Weights of a small transformer language model: width 64, 4 heads of 32.
Each number is 500 + 40 x the weight over its row's rms, rounded and kept within 0 to 999. Layers, rows and columns count from 0. Numbers have three digits each. The size before them is the row's rms in percent of the matrix's.

# down: layer 5 MLP down (transposed), 256x64, rms 0.245, rows 225-255, columns 0-63
# up: layer 5 MLP up, 256x64, rms 0.248, rows 226-255, columns 0-63
down225 118:527506455466448532505539455547470552463479487523459490521426525520568576523532484497400487486478478549551525523460490560491511507475529494502536565558490517453536582552465505579522481520422501
up226 087:486490414483445522495471491527501511495423473466531472453520478531511494487498444474488438460525587484471572539482541577468477498563532566505550542521541499450551549530591504497423527484500467
down226 085:516436522467509489449480425446504491518504501501556564479493476535566523523447554492403488503511488502504554521442460479481488542462532419477491456488480571520457459565496495444506530466450598
up227 097:458572520428454499523499547476516508530478524486485473501525432494475516423584448529547503455483534489553537528487515504496499511531445598492398539486531484480508537459493510490564585435469505
down227 090:513469528518537493509493485461488514447500474453520460531514512535526441476496593522521532511485494579494538536547455501471586483488513455495546476470519459533546618415543560506417561516498501
up228 099:506579472505502573488485470453440500500500499467594490477453553433515561469512532552500463517518515465515544459489524511483510569562483410608496494510502458435470450549515485480531512493548476
down228 090:495405458519507492510456564491521479577486539520477488559502598508482572509465428517472539523488504527465489511409453494471477524464543607489496528514465578495504515519472537518560513531530473
up229 094:467545517485452446535507439511529519507464527484492534492500529480496548544520503463433554450539432533405539534454520596479519523544492527535541498483508452464386498458487479552456555486541500
down229 085:424526448506436485446549418494501420485463508522420502459496504534535474488512547532479490484491427514505525484551541426617487526501532496445499511543442529513523540485510538506440538543522478
up230 111:524444473527403476546499420475530473440527531533493554434484555520542508491545515511447430503543398512426501511477443539511468536489509498577511578528486502444498478518508493465502489463526472
down230 096:539451549558541470518486495403512458557493518509579528530484462521471477475503536570546468491551512466475521480496576472468480504446452505468571446479599484572518459498487474487484560510482451
up231 108:518537558596474536433552513492490487431505503398514531559552448505525554489470454498478459548489529552512485475461501512447473505531448488505534503493519474436525493539460490507582544552572458
down231 117:519489451487514534479466505535504466548455397486476410511499447527534474531551507518473470471589475456519484468528461487528422512510546510466452487535464483465448578469529561571528428498494539
up232 092:479565579471480516503442589515462497416447544518543509519405508445527548534486505475436473550523571536462473474493471518507535493526553573561520503489469520510447521511456516459501540489550491
down232 095:533471462550517497424534471495479500562487469481426518487513514515488520520552458492493522452525486512509478580490540519530463508386487481441462456493492497463586478559482479571531565457413456
up233 099:557438534397525461545473517515517468408482531568548500482443467553507507542498451443567520458543553513484557525544477466480456548551511510473514504561553521505506485521468500471478544542559518
down233 097:463505416548427537448505473536517517515523409488432500487550518490469556474517524544466527545483505479471439431453527548485492446569509466559459502530465498510495469440511482577568454529474490
up234 112:519482514441461515489530465492517459461498501440544474532491393539521485529533512504485481548475541515534528528538534475486507487510488541550530474515488483515547452571474416540604636483503504
down234 127:461471456504521517463465534511477545467555476516510583536578607523471522487518482549480508507464470465485546479533506557445527432522553511400546479487480497422547469462432486518494464489456494
up235 082:482547544566557527421519452510514510496436495489521474490504473516478512477589565435554421413516441401498494520494470478498498537471543496458525528499522504467506508535485472442559467536466448
down235 072:487440523490464501492528490517546551586496486470487484574506533537447521544483432493493481532457584515494519515418552485515529495446452576461434472486501480485489503488515476550508545611437461
up236 097:460514492453503474471513544493564468420491483528513504443492528475476478507452497542533539508523509445507473467426492432500465547448496554589576475621553510448494488437486495537501524443511490
down236 093:479415444568470507462463534529457452556504521501507539568517554513465498490528521469442511491599536506452485543519508563484487538495487537480510504411552590438518488501518516474553487526569504
up237 094:500444559429505528492424512519574451514559470500554462524509551529464564448508558534503464501465552508552547515483526458503473480476514432390480469515549443514474537492469533520525468474511438
down237 113:515526536510416497510475500514545454510550468522562485494418549562528489459474445562524523516527518536573489435516498550491482486455542444468517500474466494560492490459570521459464534449555403
up238 120:487522510488408538541529497433527504471466494472468476537516515541508474483484471512577472419476517413507561528423483528556442558560479508596486480515552519472460496492504477482546560487450464
down238 111:463462467488489552504475504508449490528524496483567480434544544517566469497452606564534521474505518481501533547477471559510517558414530485502513549474524472462501611554491528483431484456491471
up239 101:495527521492543557464440503537496470476509482500479535578526468540499492510472518558537422492511483485499508538534513485476504478459485484432441481550446534447542557462407528573572560558548436
down239 095:481537517476470518517569472450420536532471586537459461474525577444573494525443473496442514568484541497463510551482489516559470487533543542440485490564536486485498480542485499479430511565474459
up240 081:575523517451502512501497501527521549454527437471551561518467544462619440481525524471405417462525552494448503497527451448510522520469530511451472496463472530508549465504519526488509425474465517
down240 092:453507483493440521481451509497422522458502477454501468518455480490534536566478515506539450527476440483554476529505479571483502530515501412504504490578513492415552589528537503573435464531444528
up241 098:516513514486603476489530478470556492575550536490463478552486509483437475494514542559432495476482416541527545554497486457491493494476471470596537448480464514504442447478487551441553508455499547
down241 108:466479547511469494510504478526536463508456509553605480493496502453506436455501501405478478432606513512504442499467442482481586469504531436446493502533537556478476557539470476531452518513536498
up242 095:521473553522451466531453473553560504511481524622520468536520519550477492463527441395485550476523531532500476546466459526481499491511532488472527444569524498569443453445485521553499474480551527
down242 091:530589488573453609450454430491505532554467471456526512526447522511530545537462486442496537552425462439489536501532516528419504454498471525514539488486517547491461515519469548460514497511538477
up243 094:522566486474522433486504459533438501428495536498496504538521484519531436487458466516560549458476428509546497568497488540577498479537478541493539514562509580509431547553512494524466553557469431
down243 101:485558529531481514485548481554472579468536545474516495450500540506564485549480534487447557506546408489498475471498496564476453485452536468459439523528522552476482445536593442469430461525479491
up244 106:543632524541509511423525536526528531516451497438501524525535510487523433470438469459504498453474550490486491496516488499544514470471553472539499568418448474465537500474480575507505501533495408
down244 092:470531453510541447450485488442499461457500532552519467508538559524494515470464572545505492460488395473434475488530434537524519525549545544532528426515522554499455587432468509513510540497480545
up245 103:552530539396500491449502533507505451454531509501447494483569504502510518568462640438457521455494500522521500483511517414493474501402553509519490492505516488550504436512495453476542507489491492
down245 103:436535506503459555477545515526483532451498530464491485507520517486483513537537603485590557443590558456520437482500494501509512527584511410532542497512555527526485495488484424505538518471450501
up246 095:573526480515505526514424534524538518462543516465570457468488522506548488455509499577465516537434523438380477476493529507523522449521549522511479505549481479554522518601471447546469471514468480
down246 093:495512508484445541451492491443540540524495506466448479532505424476473519551442504509516448525479497580485467462563538435524515453521562551439509507425479495452439568528484416510456487527514564
up247 083:466482457529508566552575498493568573616522507545487465489518555508523521437529472482451544553480497456476487435477521521519494475435504481493456513521506538472483485516432544464469584473545454
down247 085:500522521470466482537502493455541509533467491472507475477527473454530444547451477504470511529490521548533532543535402487495505389448430500420426504486435482539553530494439504552577510536499463
up248 107:547516514459536478474476518547413485493518609546505490489495500471491483493392530527432521523536546436494520587477517497492492452545494500464435483575492506497529470558505420513528455524477456
down248 120:508544527490533507537513588463530430455493477524410522470508535431546513441571503558453518474502566484485528521473476467466461470426555509499457489427539526520524535447493453538541522435521481
up249 106:539470531490523587528473504521487510494460516459609451478476566457514513498425517537467519495481484419557481536505498532515438515561469523429546488539446549452482472480573526506453469478461448
down249 113:488543449514521557444491512481549523444461519455499557453510497482509529566598514475491583452517518478505570438529504518440515449477550520543539474519461460572529462474587465526532497483522465
up250 097:459535443526509477476574493520465431516552487481490556544519504434595558452529562524455503524493529494477377490534482522491444506561479497505530564454476481481450523470522539513497543513443475
down250 093:542515442464554522540481465480507475543531518509549458527483550462481494457453551520513533491455497482504483488526519471477527551486464531490523435438522481479527569385458527541510586602430517
up251 084:477415511421489547509523471475525535538447507533505501526455540413520520408492495418488519549499503488517476524494432548524560457484504543495509492565525429561516544442460554460547518489520479
down251 096:481445511535473481471519553509550549544499497506474427462376483513443505539522497571581550509473459452508537550525533533471511461480429486486454473449560455533482506535530478460564505541502524
up252 098:545536443539519515457510389523500464542489509459477463503578468470534532463561526436526525545504521523490424535514483491535529472465476494441502472440490557479533522451388518472509548510554479
down252 101:418507501558511491544438579544552546508491528512504474497490587414471479536528528495493584455491449518466528517475486506510516493551492453523501490489452443459527576533565534527526545586519498
up253 099:511459490501514488366567407504402512521554482518567525549543508499506491493474546508470498506523513481475514462539470501536476525476461468469505520469506481537560490500419511423440541541519449
down253 087:533459568560475475493421534528508487555520403522600528523481514478488483506515549501511481590510478514475461533487450482420451491570550446463506457498445460483517472513448489557490482455499508
up254 097:537472514463468557484527448511483487549490516455445529574497448497544509497469487502564533577526550464506516500440451475447528452497533589401543538507547474442531571483473496499497504556491442
down254 101:392476545573527437514461495517540534563537459521546508505523427469492499450458473524549546520491527485505478527526531509595511518449526487429402489506525516508502477513468531469488536511466414
up255 102:492471561480496507471444504543499499507504587567519500530522507507503477429488484504480555489445554440475485508456505508453493498521629452471526555490461457467499437540513525560443423542515561
down255 120:491553507510578446516509523493540571465487412522465498493532538533478488577562486474489511446476466469469457505424470557412498424543537501498524538478544445432522501498470450531478483490513563